config = dict(
    num_hidden_layers=8,
    hidden_size=256,
    num_attention_heads=2,
    num_key_value_heads=1,
    head_dim=128,
    intermediate_size=1024,
    vocab_size=8192,
    hidden_act='squared_relu',
    norm='rmsnorm',
    norm_place='mix',
    norm_eps=1e-06,
    positions='rope',
    rope_theta=866.0,
    rope_fraction=0.5,
    qk_norm=True,
    attn_scale=0.0963,
    bias='none',
    tie_word_embeddings=False,
    parallel_block=False,
    extras=['local attention windows', 'gated attention', 'value residuals', 'capped logits'],
    init='normal',
    init_std_qkv=0.0274,
    init_std_o=0.00686,
    init_std_up=0.0274,
    init_std_down=0.00343,
    optimizer='cautious_adamw',
    learning_rate=0.000654,
    beta1=0.9,
    beta2=0.95,
    weight_decay=0.64,
    lr_head=0.0103,
    max_grad_norm=1.0,
    warmup_steps=535,
    schedule='wsd',
    decay_fraction=0.937,
    decay_shape='linear',
    final_lr_fraction=0.0,
    batch_tokens=[32768, 65536, 98304],
    max_seq_len=768,
    doc_mask=True,
    train_tokens=342300000,
    max_steps=5466,
    dataset='wikipedia_en',
)
Each number is 128 + 32 x the weight over the matrix's rms, rounded and kept within 0 to 255. Layers, rows and columns count from 0. Numbers have three digits each.

# layer 3 attention query, 256x256, rms 0.0194, rows 87-127,215-255, columns 192-223
146123134139146109150113157120137108182142116132139113141108156141148168149177153112140071108093
152137156102091140157093136108162108134106065100130087173107120145118105214098108166178120149168
126089156097161131130100134119111158146110105117152149095116156150113156126113074115134145171126
156155125158116076127102161156114184132093136155155173086104168141111167141079097106160132151148
150108119148149121072136131138125163136155125133151122108173150143143111122123156138153099122126
150134133114166097172091132121114181109160138154125161123145203115120171120105118142134112073137
106147182098151099198119103108061160156084099124092111109151105109106156123118170154135124159177
151185142149126147071122171116150134104092128148117097122089154151096164181079155154151186167126
140157134137166135163163119099128107105163109131129095169150107126105104110056132165191156148137
070140107145107081099105126178150140151115143150138111058127151142180153087166116077134133169125
145127141109095139135073139119149102140120092092159113134138179116113087059197100110142114120170
158132074120120118129149153137140160064105107134068110151140135184051121140177100130113103132140
211148169129143099106104123101143120139135155164124155120106146090106112151123095164121123128153
126126148084146102072166130128141129067133153118153123126091121128128137122122120087135141167085
143133178167144126185052154135077125183095125100162167102121185146079102092140121148164173120151
129106127077161097127113159108151132162116130124163094128137133123097133089182143124145123157118
094136177145066146107158182142171095152085132141160069108150141105083139096091174190128124148160
120156149138106113136127122186154136060132121180077137153107143129136185175115107059060113098088
118080157122183133168072093093073098092121120170113153071132145127142095085096145096165082135153
102114091134141098123072157157108139181135190134160107089153127146193184168099089106153133146099
122117135083105131099183123108124139089134122124132106175118086118126128130148137160118129123137
074098113163150172104186108105145091169128118165150113109070095148167120097166166095155081087110
100094094142107128124117078134137122096150145132098092195185078134111148101086103094115155134126
147146099100109049122149083114130097158090139137114128118105162117066113101111113100150142150136
179128106082153153108133141138166077086121197128136106126096125125181147132173102147082152124118
120115166143092156062101126107146119174126114164117138164134140126119160120112144072087131157193
120146121120137144092145176114169124105115125131129114115126130101113137151161107114103149197163
144103092149122171132146135117142127073115147110148161127075107122140146159076164175124092164144
103126079125113150105146137117112110120079161130134161112113132142135137141135107137144130130139
143125111118134087134130134153098158144122076085186136180133132140100119094116116116154119111121
159120122101159107103119155144120133084102144154101131080167128147103109105123087115135168142137
091124180120174151224095097114081136151117100131098162115145163138112107144122132135124147139151
176144129135069140144123150164151132075127154120093126133147142108131151151139153058113202138167
153194107066113152115161185161123094145169097140140142154140118158146147096138116129157153133102
114166173138121161142145117082159087131118127126117140120042173126131149152214144147154104096145
174140136145119141112176181133117147076127179134134152078093115119148114171156096123101143166142
090155125138099119132187090112161144158146115115121156153105165150144133097153117105115084112120
145090152141121121119057097118162143046097200084213104121142128120155136152101128108127140158138
163143154156149121097095141170113133136138152151136109118161114157143160098113122098175103146128
117207136141133109184127154123127082173136121121119104115149211137109104086151110130119163085131
067161124126161163146130139128108143135117113114093105194154080135115107132082151203174123093130
182175087127085147111085149086047104131179135128178126108102136166105132132161092108123096142112
159147142153119146144072183120124148102212115153089127131151118051151161161110117151065109142152
034147147107170181152151101135148116131111147207117089090156111166152124174122174119164173161159
108176151158157198075087163123110086157000101155128141164090137163116162138163135177087105062128
108068128166149095164163153112139152108192100123149157100098194152123171139189155206141103135169
193200098100144155107121113111109051198109109139137122155183126119132130071090089189066072070153
126120110097090113118122097114146126123164098120108131169096124083098146141127136148112080137159
098178127129147087115099177110136092149140148114133113144111130125168139129186187085198127159133
114184130082153132102110106111100125211068152157167111154043159137122135153092085115122090131130
123130121173150148175148113127152216089103154129143139059131156231079078114184127120137214104106
134171138128127141141095126099097151155130095170152107123112130185130124125144065118139092124101
147097163097144138112149171102191137103146131140135125160149162109126150129092135112076163080112
193152151167123094122102116124141162167100158154149140167128127119119122111125138181154098112113
091030149098139105151164166103193134086120157093111140163133157187129170101115122125118113168169
189104129164096113091063187116099089139143072112133168103151175084147146088097134096095065121148
105083115121134153155102153117146157131092180153131088161149164174041141220132157082112060138130
127092129138119112141098226137120169081147134126135114077140156120132128134138139165071162183118
183180151116126111093089106116168146116156167139133155183151109147067097129085168150130126136113
133122132119102182116110068117118076189163069175144141092104106141127104072095128159120132143149
104103093132147122127108157157131208217103174128169090124185091161130135171144143107159154101140
079114129118056141194138120110173096127112062111119095137075093098122100106081118079093117129140
100144166150093141147131120140111156133170180148096140128113168116104176171129104113167183106125
114129155109155090148135062144164130100105132113132127076135101090199098083173128103129154147070
161134057140129120108161184148143092123177135091156112131152136137119073173207148169035161104121
113104112175102171146163111144179072132123123101159128111109106195180104112129116093115190119083
140173153122155094139128139149086128148109154161101126128157153162170144125168123093160182139125
103120144156131173125100145125116049133082134198134145077160103124169103115123134076088156109132
143136154133140122097127123092147190098182148124173122135061120081190119155107095164089152160128
145064116096066130144176139180166196067151092096147154111127154123126108174168116168113160124132
108052147067171133182160141136183185090102152102148126121130104100137085117145161136161183135143
169095085092132118095129104167141084142043122099102081129129124170107152088097094123092113115131
134175108106138166102104108115133059198132079123110169103176092156112126095075113076135121117143
121121114096121144108177126098134091152125133117142071145171178089171128115169137118091147153142
131119170052147142192160116119108114106066121097112090132115160120171153141129136202080070088097
136112121104124148098145060094145163102186151101145105116150116082126136145097166148154113119170
153170142113101141109175101145165145182114141196145181113125158125114082235106168097132136067151
161140088114088126172146116095125125128133166159146192164136142157092128053180115153150109107123
125111108111146157144108126124129082096105147084117105062145098109189136094083106140151131153111
119046105160127161098047143097129170122070070064159128138160078124142173125153114092089126116106
172173146091168146029123126095079080194093099144173148126177126082156096078110075100055156042113
167143148082123094116152149141141101070170100108109220120087120094176019049102140189108141125109
# layer 3 attention key, 128x256, rms 0.0174, rows 87-127, columns 192-223
165095159179122099097136142102105102077108129084149166079120160121147121114129110109148080139137
128113123166116177100131147113116156155172125113148137115149137110122140096125183131166127163118
126091164153137076134142129090159110141190142183092108130133139123136098142136165119121195161126
187172147138171086115124159087123057120177141167127141111177091118067144119075116093101148148096
181101101093091144109126151159108094153109116116064107105093155121156124127089152111125139111137
127103126109120094123143154149096141151116103110110183091141130116130116140122117115128145135150
107123142112157120093169137148184157147187144097081166068186111128137122162128073108145141125100
158107153118156120176113118153107123140129115090154093117127097062117105114134083092152112115179
163171185119121131145154136151117137157094138148056079100100131171163148178142094164113093124111
150140117088120118122120125061105107083133121122135171177160083134091109140132136135128158096110
151093104158097096118109150162166135097097162143115112132091121163137124157113119136170143158099
124148128129111073166090112156108109133122136150182191139053091120175124095160108133101112088181
137098092071144059058122140101109154163075065139145103092120130140147070088091136125106099147159
132105079123117164095147106119117066198127151121108144116143178150131144175145104124109109199109
125096157114116111130136144154113135142141161145147132132125121087131162127178109117133149115167
150090126165078102141130155144127138187107088170101172116124084153156107125112096136122127109149
149158113127120155127124184165123136114137173081120115187120187129050159156100116133142139128130
088088140094162109141145069088140146175090126121186145163132111141145097112155105092156134118210
137166166158114145098178131130189111119127122159186120116129162117120177183062119098059074111117
142162191147078095132116128094123133132170101126134157143149161136098089075119131152149123116114
154179096095128117139107107169122120166127113145164129076129165160122168112153077181155105072078
152136152164128163139112155101083111146089121140080098129170145111104063138142125165079162146126
096172140117113113112101093186104137157118196152145093173091097173126098142103111135156141140127
138131089129147171128145141133162119116188155113140121146136110105165160149151134118131104139142
097107103109091139118099093127149116107137091127145135097109170147145098123077154156119133121135
118140126099151079147131145105121058061083182086120117171128182112151082138140127141180190167063
129143157124134112168102125093094144059151161108138092130133143148101139197057144139117171130126
139154109164107215105097121143086139119114123133113132128096147122103130102183149129134129174153
115065115108136158134119149092131164153104069112103151120129087128126152045143166103103166077122
110097108111139186139162080167104160098134181171115094153089117157163165168194170137083122130082
118120167115150101170141129151117110133102132083125079105139128110139173176119135164159118120098
091160171150109132132175141145137120132137129156184105074149123134134152125147116122127074106115
146076112069154151144134185100153125140147132138119136151101086132129150170182093143134168121109
117100085140130165116107132176114175176103147128101128147115075108105100057148161132168105168107
102119121192119119136134096115121167129131153135095179159167104124189133148152116126097174111126
127099141065094106133098119146132152172126069077115103137135133130097124150125117158187118131150
118164064086153098156159088091064090092119101100086165150148150117121095094116142104109127104119
138157101106152119147117129123098160099140125161208161162141149179125163116138151146106179141125
073084115169102132134118076169133157090101132148106175154141090147134157101131103152165090104141
180164126118121186112107131151133151111085132053146213166121087154148130165142164137150139142182
084117136089109169098144067157078113171151162137129131109116148100130183121132163122139177146104
# layer 3 attention value, 128x256, rms 0.0175, rows 0-95, columns 192-223
158167134150099183122122105170137154102170086092121120158109103080141151154197149143148129103136
115097066098097124193094150127133147117121093090092148135099196153144176126117144194158132159110
159169120113170149112102120121110154095128111130084103133132166127105150109142121094121205177118
144106124135156110122134135132128068108134175118114149091106164126119124196135094149098152053158
074092135154094133158132159143219098163106082111118109138107138138194203111090103131118105128175
145164117169123110128161103119159143162142112154098098137048096175058087094121157135172169137121
147130183082140188101138095152105197165078160155081216088151097127064087119126112107114152128125
161119130094143150073135220183097096066133091128170164140145137079119102081146102128121154162121
105126182148116149172096120110095099158095129125139157160159109150108097160059089135145149094152
169107134149107088097149157152135143127123172141167179143150161091112068171148151089106146147163
150153117182130144147171121138154096118148208151156125129138077143145122065103123123138093124113
088099163173069173067128098196114162129156127111157074155111111141141170126094120140135110147113
162135189163156127075135128113139113139041138176161133112101186102089075133129116137108100126154
173144086138160162067139123122106104032122117122095093151110101123122135177092108115169159138140
084127127136071096141193201128147142131075161111069129188132139114094097116132121100181116143167
121144122068115165108062140119099103164120132199149153077151118150108131101117139110118134162112
160109146129160144114079068115114092108182091113165107090141087188124189127122149135091175060147
106110155153079118057186157154137155183159162075127105115110174114099144171108078122123195104159
116075077135143117107066171152105086152172098078137124085155052156103107160120124067110076125104
136143154122186128082159123119101103098171095143153140134117138115131113143182087121156130106139
085115094217141128102116159169192080088190091162167129056160089070121218131133132124143082121103
174151143052114130107169103104122191114105173171162134147131153083099139130173195101113115163102
097070124147065091128158149141149155099194173129082172091174151101130142124133068145142051107125
123124123120081124151038182135082133115145073158112138135104113137110106085137109129135161178133
072160099046121133092108095168126167117100128078080114095123108138068109198083073000143122081151
167115082119102088182095170132132094183072092133080123154139089144116133163131141160136154098106
111182142187166048119200078103152120054116081160121140147122101130167183094164101091113119123092
127117131097124071158190094132127088111170112099112134160056111115187161153129138172169218154102
088094139155184130191106061135061104131109109149180161101141176162136107107102161176135092092098
098139168132116094063155107109130102140133144145130138107151115081195101123111114143158074114159
159118132129127132168127133140112096106104177126105080114141115111112125083154099116134147178124
095104154119111155113188142137117102101160119097133122158154187080189086119108127139173106194110
112112122132097134070105139146112102139204033126128112126074183150164177154100104083109124161147
113095210094054116208049188135150216183126092106137156136124143080142096162115180133133082128178
125139071175141162143103166186074145165128120154122153062099102146157103132114133108106054129100
117129187110117178208107120146093121174221079131090127139159097110073081141111169104173130103135
093155036134148172098109165075128103128149119190058057081119114164170032123111155072122110188130
127095105149105154142178101114145125146170130134155152123141104126153145137119143144121112157122
132160124087141177169115064121150142145117134107052123066152102118116149140115141114117057118087
145124107108142054135067148129097153154069126073087181136130169094150134087133169143153140165129
151148155189163145155118150113116115110068157166107108160168101140115159099109122150097147153101
157106106188112181159154147144158114130142102134164162122113136151173118115128135120085109112137
129146160152166169129112084154121163121180141091111156173158142132109103098162131146079091156061
053162071037138099152115191110160124093175137128172132131140094114135178198134107128128169060135
178165149119099092135160124136129151102106128154118145086156126169170167084165071112127132094115
154139124086106162142134117184142122130198094154098069137142139115176128127097151069138114151088
083166107149185185118135178127136188166178121176128149193104171122102128131121121103071097141160
100139132121177085111133116097100091113113181147016139135150144139166104066137153089137160166077
074117125174120155122129068115101163118160146189108121112132097132172086118123169139102144169143
202149109082126094112184170122138102126096116099094135119153182165095153164134091068136150098150
099116090077148170154124102127151177155187091147114164212089141139112137127088136106102177131153
106095140157054147117174109140173140132128164144158135095123108124116105133111131116134053178129
171103177139111120185158137196089146185151157158094126146137167120126102163024154129113063103126
142126109143131093165142104095099092144109165185125055100131123131107156111152145200129105078153
090178068107112177096081067117098146148118089104134182142175100145173133196115131124156122121111
144136092184113137198154124156110161143074145148167142122093090124090148069150102177089130136122
138100093179116177114145141146092149154163107166191116087117157133138104087085160130144096122104
126125055098133189103126158166161171114128066130090095162163131142099161093195084175173155173098
172111104117090159173076135127142121168161139069137104143098144142098223133110152160099100134127
113168130083120099113104189132128139148122155124112138099169113150115099108132124137175175119132
149100120128154135163103152083129111148117137042141153145169107118173088140175123119152127128092
126118124102149109064120082117155121172169184138093130135156130185127155183110138153120108143112
154137107203088175101127107111160135143110161146115080119081141138136129084098149121106094152137
164148162128148152139135119113096108098175106095065118113108076141131110102125184145176144160117
113148105171081158135113125108142110105224128132120161113147089126123083140144098158172118129099
127100107113154190104068167111143065204185181206135119148120083161149147176112097134118150111109
132128178115117085149195100141092094127087078143167058132116082151156095169100124092113127131099
137130113185189178099150190142103134097155025133154155092166100171162118149065125185031197145084
084085114165094121217108083107128104066095114094096143153155142126073138098173120087152135135117
111154147086097067116114136081084136100134133159073101146183215113193220058108170123134178155112
084139098075159078198152194077186148121137162089124150133050135127095084090126180110166156096166
135135146159073114175104165131093089159134196204142181179109160115064118162143109182129143042140
101159113162102139116140147126139077128151121145127118150092120124166166163163204134121129118132
132019136054154075166088174136109116081064118125196151157103107147109159141128110215149141096143
080141145124075144135116151109168134100175164038134107096168158108059189113149117104135124124102
163120141113154097178135085119196076095108163081131143133108137122096124066152108203140178114113
119113215132107138153168115120102100144136154153167081135146152127128099109170118126141098135134
140119132096103109166109117151124158067212110087135190074137131117169161108146127110127077110116
134127101104129060183128127146091166128158117131150084164174122139105133137120169132096162155140
174105081126116151164098107052148152124121128157124099115189115137120059097139119145131113138136
125116131070154183103113094115108125082145109124144091120165079115168059113119144147186151160111
170176120175128097138146156101127172123087165173095104132121210111139104102119122146098131121132
097157094085111096191140148120123166099138094125129154163076112173072149105205147133107142117112
179079106118216143104160150120117112098173166171164139056184131138159083093093088142086095166186
146138142071105066119171127146129143166143134171141211083140042123174072166210173104132064150152
120133134117144145129162156135102161091176057171090130139169107076094111133175126114105129157126
141094079130077141114103140184127144164168164130183188152102138092132117183155128177096170148157
118116107119117147111110141135113116104122081138103182121091159140090144158145165098108154146124
081140139128073175143130059155047174172114093185050146133149071150066156140136119094169171136114
151111096105157097083123076126075178197137123138165135174087098124181137083150172167099149114121
060127164141101092165132113131164091130104180103125083120099112128147130100131118158134164124129
172139173166146135146110032111162145096172158182108096176137142133154157108133157152154141185121
129117143140114069165161089121173091144150180190101152103117115132210103109089172140130156095183
155115108138087138115150113111089161129124141138135118080134123120132143120065140138170161121127
104089137113093167121154093119111115108115079169142088122094116130130126140111117137116179132168
122111140099152167135179113096100127140141117129107130106173174124141112217100113177096156052191
# layer 3 attention output (transposed), 256x256, rms 0.0186, rows 0-95,128-223, columns 192-223
113164172113119164143153134154146186152136142172151113136183160083149159058100087113112141097081
061180170123154121157126191120120144129122136084105152103125146109124123123125125102097095090152
104144092120133111176092111162124139103143128092089082155109173121155141171189122100103104130130
099109114105106165131148116174155085170158132143106106094116124114110136150142080122113118143083
147160137178096070170158146161122118124127127114102090077089175140166153118171127099152107111183
153142142163144106142141153154134125125143150175021127120107121142188134118191101133173127115163
132136153091112164150096073136198104117082107108072173104170094123134082123144149132115135132126
093146196099148160118146094166078100136154171145185134139180146132136142148163136111158137162123
168086108121154158164146128177143107106150114085118196133094156186099138121136145198128152101188
134066141117155128133144099098135087175097106054179146132119179140110068095119150132049142207159
158164122168165119099128159090159144112165165132121117130173082113161133095071077084154126139146
169186138110132140128185132131125166110114136098056084162091123127163181159175105170150169142101
125145095145138088153177087188154128075073151046177153145129183168120139106169139083081126093124
114155118099132128143140144085139135137138094117136095151117162123102137155196109118127142069161
154189175105129171070124169157132125086165103067128066145119153127161122127135095134177086131170
108117121160144208096123065077165105141126074111095154161164086166203115112139120111157153218060
123115162145115124112078140154094123066075148129122156090062119139164161199099155128126176101112
103219117118175107121141185144139178126176143118088164183149130173070161100222143152134112091150
109174152146134105134194133123164095154105082092089134149094087134063126174142145151098105114108
125105089111057136141114153133111109166149111216127144125117116119119157082123161147142080128097
087205177126072103144137170145138104152101180100091084163097158114134101079085177101130122104035
127122121074152129098145110148150095066091110081143154129155134132086118104135169156111101144110
078077113142126109155127131109176112146107144108169117180122079165140085139134135073078128167108
150133134172139123189154112104129141130067145139120136135117146107170126095163073158120150135076
117101099077139142124088147154106151118078100184118145132092113107052101145132092103129076057153
104096130114132103226061147095078096090078086142127124131112099109145130136118202087052155106152
166110107147082092131104167054172122107145119144135096112162158068132053119103126127136146120105
108075119133114098130105137096156180146075180177149101152096120094092150145167106138159146148077
121141190164125122084095123102107101154107139093045146167058129077127067178117166199157123123089
125120116116071114107131162105124079173120090178124126157161144118193131096131147151116116142042
135123127084164137210103086189132085182127147166036141067130122116104092111086101174108084161163
034139119071117119078148176133114128157099154113136097178142102155175182165149162122122146177138
167120143202127098045229155115144135143129133134113138170069143179120173142074104174064172091130
113091182114087154167146146144152134133097122109118156172071167114134108110107122191036104139066
125182146172098079092088122113134150097124138118119147107114127140190166065076159220097126094111
179140101055092178061124142086063155152146134135111137150099098095141090126151129192085092135157
083135087148138124126095163069131114139192116117091171119168082161136132150155146106103111122150
101034109129114141204054100129122128140169101144129138123116157135152133154136121170123066134063
110182129145097139076073083182171173189105139158097115143113131060111073121084194078105112136123
069125121098183145138151108178080122080104154083193163127105138166146230113164130146145065141093
130139166070224152158127188126161133079154124088118138123140131146115101126164121151072181103133
152159184080145118093118096136126110161174085128144107117091140141131144175107092095110138255153
134126190137147103130074155117092068155116149039105148141095125133111126155062117134142091158162
070160165112084096136133121096109092144096136136107116099122081119142130171126122137134142121134
139109115108094165077131206156143090056143131154105120095103138111147093127080156107153151115184
157125094142134098109129160103130146146113153095138151221088121081128150131102146115176137069114
158059114205104195127120167067148127140184129102114133133122101132172111186129137140097118148177
090061151124184138157069113117137078148143113116101095143144156085152093111081094146172127143139
101149146093118173177099139121132115160100145097100108127141175114179131104140157137152163115133
125084127100092153101160139114124070142137086159115086106113081146061126156121118136133079173123
122156120188121171093153120131152104169191121119096050140141203163074130162071184055157142137197
083110082137102136070150155172159178134160134125180092190139110114135129092090169136114121111164
174166093189111141114108067161111082098177123119132132108111163151076088162144127158099080075175
155141092114163148197093159143103132076088132166170107104125117112155062089175150178199066147047
139171221112148099141124063102110184109102154114114129128138167130107117187049097153166138091097
147103093127197088196077090160176112119132112171077145135151119136146118084138158091136142136156
156171155079132123081127138128124185117143138181116147149122141115057157152109145096106111127168
113189181122179122132161152081109119122098139068082121097073170162066208159135138146138146127141
141154105202138130119148084110129134190122146124088081085116187097118158161083120111179152157168
186139109123107141129107210161095099075158071149145128117135095159116130132104183174127114133128
172034137169106137149108138144110053137113161087141111140131138149132107086091136167162147144152
116140122076130096119111084136174161129129148137121142116103117111123136138114094166112130103132
140156095175112085129145126170124164080177143117096095141152120168180155130113126093137193085169
076193090115080091160086079121168123106098115109166120129099139140077151116094119156116177095116
118085145155118080128106131108142152052110163103147170184096165143099171085109086166176122179153
097052101149101197156104179149118142164237097166137129142141149222169161170145168130091132120110
141194099132160118123114142067129135103101139126187169126125151162132092057147153113162172129134
111131119151089186118108100120145105108121122182209093112100169183126081150166187125098162153093
148132157137135137119104150093141119129118161100084103143091059122080046162101096152134134145143
144096105148124144094110174105085200177170091153107087150084117128125123132117142149128099095128
114122121093133086106119167125104153006150117125137185075137120151171146108153060109160123073137
139097130134073157178115118150145153071136095160095153119189095113155165104110048193094174075141
118147094118128146124167136103096201152134133160122134171128135172143173119185192158137101107166
097163108175178078182127106168148145097151099115067193133126094154154156138112162135197149152088
176141123112147108132145187146160173144080107086177128178096074153084127151104077098109111133141
158129122052140155107093126146127137133147163160151082096090170155100090132086122120126158173101
160125056135117118119134159106121153150110101118154148129124042127141110148142162115123173170148
150051108094123056107179128120122120128096154100085150134109067161152183086157140135135119165172
146166160109152134054136161090100132111131128121079129091090174127143101161155142168098095074120
126080104133136193116198137114139156174141129180139117107169109122152049071115122084125110204115
113160126062141170115114125126122127140100114157151085124093140123104173110171165135165121098100
077132087136123076168135130122110118112140108154149120146149128108220135126136162116144193135122
170101100241147047121155119092154161091100148129070181168100119140077079181088095122130123088177
142173075072151105118147127144142100149152126109145120111154143154142121096167160109061122139133
086129124131084144128132152127133105129101145173128148135146165154168137047126103109103145146090
115148140154160099112104121077150090226146115140133110145146104104119079156125134037154113203067
082155198082107143194121111117112094078127145086114127144161184164148224166128157123069114163116
115152129179125124106073096086128161077080110096017070149079137069039100148058144106126117083197
127142166152089154147129119133073183142135168164044149151175182101126137115065112120151131119075
179096125125157099152072067109081137074131132111057161081128161108124128147187147188193149117100
144124122081167098151142148173115128107079153116153141082152144134171125100152117085163119170158
111132116103141091171173180131150148109091151121109107141121140134163103113147140141123195130083
120148133099140115139077157077133163130149131167160118135205187128141145031125141118127156161075
129152153106159118133095091123130172090145184120068164128153162087097142133079141089159113106159
014148127128116114139115083123093138164089144168094124071176138108052142123144083092114137145145
101107090151101130083122156108145117123188110144152122179155104139201098102188171113125112133102
123155149138134130129118150151156125185126166119141076121139112148211150131114145179156112141090
111179120151087175106114152155129108096187109136139122114166122152148132145099103130105154117107
131141134061132130093134131130118079159083098153148197128111088100098138070099143094141082141134
099135127116133131164142155171172091151103140129159156107143120130139091146162153132142159099089
118133127154158148096164100136134126138095169151111093075175098132120184114134155100203108124114
168131084129099158099131146129170143113132145187161134081158137110095125116138094166108144143106
081128163116149124103105080128157070123100132129122093121157193155143132124100144098145115169135
099160141143142093144091113150107146175144098145134130154102122102097136172155103131120200143095
108136106148137096083123102104105175145156103134135118134122098147103148211109105128105160125146
161129147126126181139111110116066094129179136115078069140160140118132156139105141120120136161129
147148097121098137085131148099076112145130161164159118142125121123116186100115138070162095111149
119161183187160082163209169125129125151019137121110103114126083126113129126107112148149163124132
169077120073115093093188115143160151107039106131157174110173075120073114135140068138110073050099
164159119093103142103175119108146118146128129126142176110117088118119110105109097158080120134138
136122141142148164168096073163138135152201118087205133118173148122112111140114116115087136159166
125156090143163165138153137110138100151076121109132105110178099112073157151138165135180145105067
117147036118172134163188113168113148130104160142131161156124103086157105160111128108059118111132
155136152105071162103123098105136042159145152168100116104152068151140077170105112154157185150135
179120110149174084173133096127087151139110139138145182083072112111168097132135124168141093170147
173086126170153090175092174104112135132125116138112185124129161130096126174120100097089112078136
179176164099150091110059111166078150120107107092080154149134091127078104102146147126115079106119
139158094122146112088162129148161152107129087096121120142100102187129114090085154089126124221165
107164175097138128100108121087082152094158114117089108126107187154126076158098135145171137141121
102161088141110091058110137149141139139111156143083149077140061124135163113146123126132140131151
107129105166104203136128082122089126140137134170173189110130144134144161119143103056162079088133
153092137081078105197118139102080161098087153130124190050157178076186128075124109156146117120136
138142127038158126102108128059069112104081091117068148122123106110109122127082123125087090108148
142118127135099161179179142171136122132156102149112110187078133138126148134077086114146175139107
140126123088128152149122139132092146114143130152123147151131060148153110196169133125093121178096
156087140104156103097169198125102131147114127095093157104148107111102148096134147170103121144095
114151103137088116098126154119117145213129099132130118152110170158074110114116148107140214162169
101090135110130164102148206119153110147095126112144107115110126148144178111114162188115159186097
111140186182170142159160114132164157123169159133078077097139179185095138157167101131147160098138
162146124142171091115149184127096071111107188039093123097088131139118178129117108148111098180119
144200111192133130061147158102154145146150140124099089143128069164140152079164174123159171104170
128125148166179175193120209163187137135146189164169122130114155113152136157189146123178142143139
172147119129152133106133143135115114106177108139062093172114117168069066073127138084108105103104
112115225112115169129146185129120174070140120108088111130036116094122170177122056168135111139162
163142124166106106124087138195136124152134102130171126152092165122146093153076230154170166135083
106156150100118151083072125127113148192106152089115117157087172077076133123105107078140118134150
108095109061101153057140116129152095154139151142121125128182076070104162145080062133025070129136
151150135099184135132114153126130097112129140104136131150097144140113137160134183110086114156111
120152138158109129143122120097132152107123117118132066135150119123071139148114117184166127113192
147121156100117162124131158138123192160134160123123173163112108077149103163174080102147069144122
114199101186131146139133152153077068113160150088184099146123150146116095111134187115108117019136
112111115090154145150115143088115141087101106114119105128146113121120100111096184190165171121100
114172157159108132058080166129116130161169159131075118155125119120156103117165124047149124094166
122123126096091223095123114132137061153117082134132060125143090095138032122147111122135126142134
151122069111155139125157169118172088126086088112152134115108093116130110116140110140090129092137
121190163151124130235103090131107148149154133130145143115107174144155116143130148149150149144102
166097158133126225100140177098124137157134140137156155134135127052098156149117104143129129102137
109134155125153149143159149146139159152183170121069102136093180099114126069113181105129179154108
129173143120109128105085066161112089151139133155116136116107120103117186191098113113103139125103
112118167110168159111147143168083068101087116101177135102082106081129124125087140231087099118150
115103116128136190084110120109199115148134074135113074159157108132161109098129119127135070112172
079095175180136112129065153153133120146139164130155097196066145119147098115162159123151100165145
124153130124135169161078122147170157087137093141133107139120183099115053128208115098149186120138
133126141119076092101142102100117158146085102104093111164160069103100129138149092095108121164091
162153136080149118104135080139095149177133163140121102148155181125147131128116148124152098212155
156134145146142125125118123144126158146136102116094113142041120124144138117140132123147136108149
141101123146118150183052143138146136209149111127169082115083108088091064136076169146120162145061
153173098147112123124156081132163105109100111142087117103114072101126151156150109115108117116073
148164136178136147084158179144198119122124148099124082172107130175082056064093114149058170068135
162091118124095113123121128155120109088079166105092144074110101092097052075097054182120135132123
129123150123155131122101152154108164122142131137132153125165145156139174146121104109154084146108
133133079174127125114178180083115089108146158074104111135082130116111161155174131145126160140145
114153141079105137176102139115147112076151080142111167093115159110136146124103125124105081122129
098121090102129078131140160172152054101162150139081082069142137114099112149134094087156120127132
053126134056143073135128111136093113099158167137115143148086150140160133107165133126187089127127
124128197158066150150140116132103182154196078145063117193108211111105049127149110155119083126169
083133192137109157090135143151082054082109135183077134122156075167197099117087067097199127097105
111149083125104116160135158109131106138108142119188144130140146141138131155143173162140132149082
175073113085128054136138131075157135139129104136053098057134117103129158082109181104104101072148
114141124166142125092096112199090102146103106188111149120071060153122101160155143145119099185141
083156158160118097114095086137162169118105139147148127129137170102112109066155124180136113171117
107124132143075112106088147121113144130151063097160158167120086175111138159125170124070118097164
093099082124128119176182133125100119083106151155143151078093182157135109145159129117151170085124
111132157199137133101131109119158183115167099142087079120109119114146147189190129164236138122150
118109098119118105143135196119147115154078148134127127081109116139149235113158116123178158156164
089156115074097121141204193170086105140119194084098162133067140142167132080096179136136145140180
124133115116182117142162214157132107118094147082118135164103061128100083141144143190140124147107
151141070140105097118155116159140075182114171114086167152139134124121032060104112131125182145128
100105143188093118173123095131132117061098113156154132086110107061133101087079062096104143119155
132119150150101120131055094102123070096098134121130155147116137131129089112123099144110146091157
162101073109159167143185196076110154136079098084109133145111109176194140077093090084095184154092
117127176103150080237128095198167122110100161099160166081130174103147087190139138184105126124111
120147154142089155130099087106149183154142060077114114189172109144115140128106127173142109136114
121100084179134118175129142138172129126153150153150102105149118100123134146115109091149150114133
075151147118122123137133141129120115106093127131088146145122099172177195059126144159105111195115
175138077126128097091138095186148097129092114175178104116115057129092078104150113100186072137103
128164132122173095136182158160146090091091136094126113095137114179104122124138125197152143121103
109143099090142128109162167132128111133087105113116134157124073125127140099089100153076141121129
169163121127169169161095138121113173142165084124130153167168121156132154118127155121073135133121
174073113027093131112101161131122160128115092090109161101116139144100109064108119129072108097093
099059118155135163140153129114111122142192155113150133109134190135102139172151117089127151109119
142100169131162163172135151158165120114153141141152197159090163100104069133149114154064107091124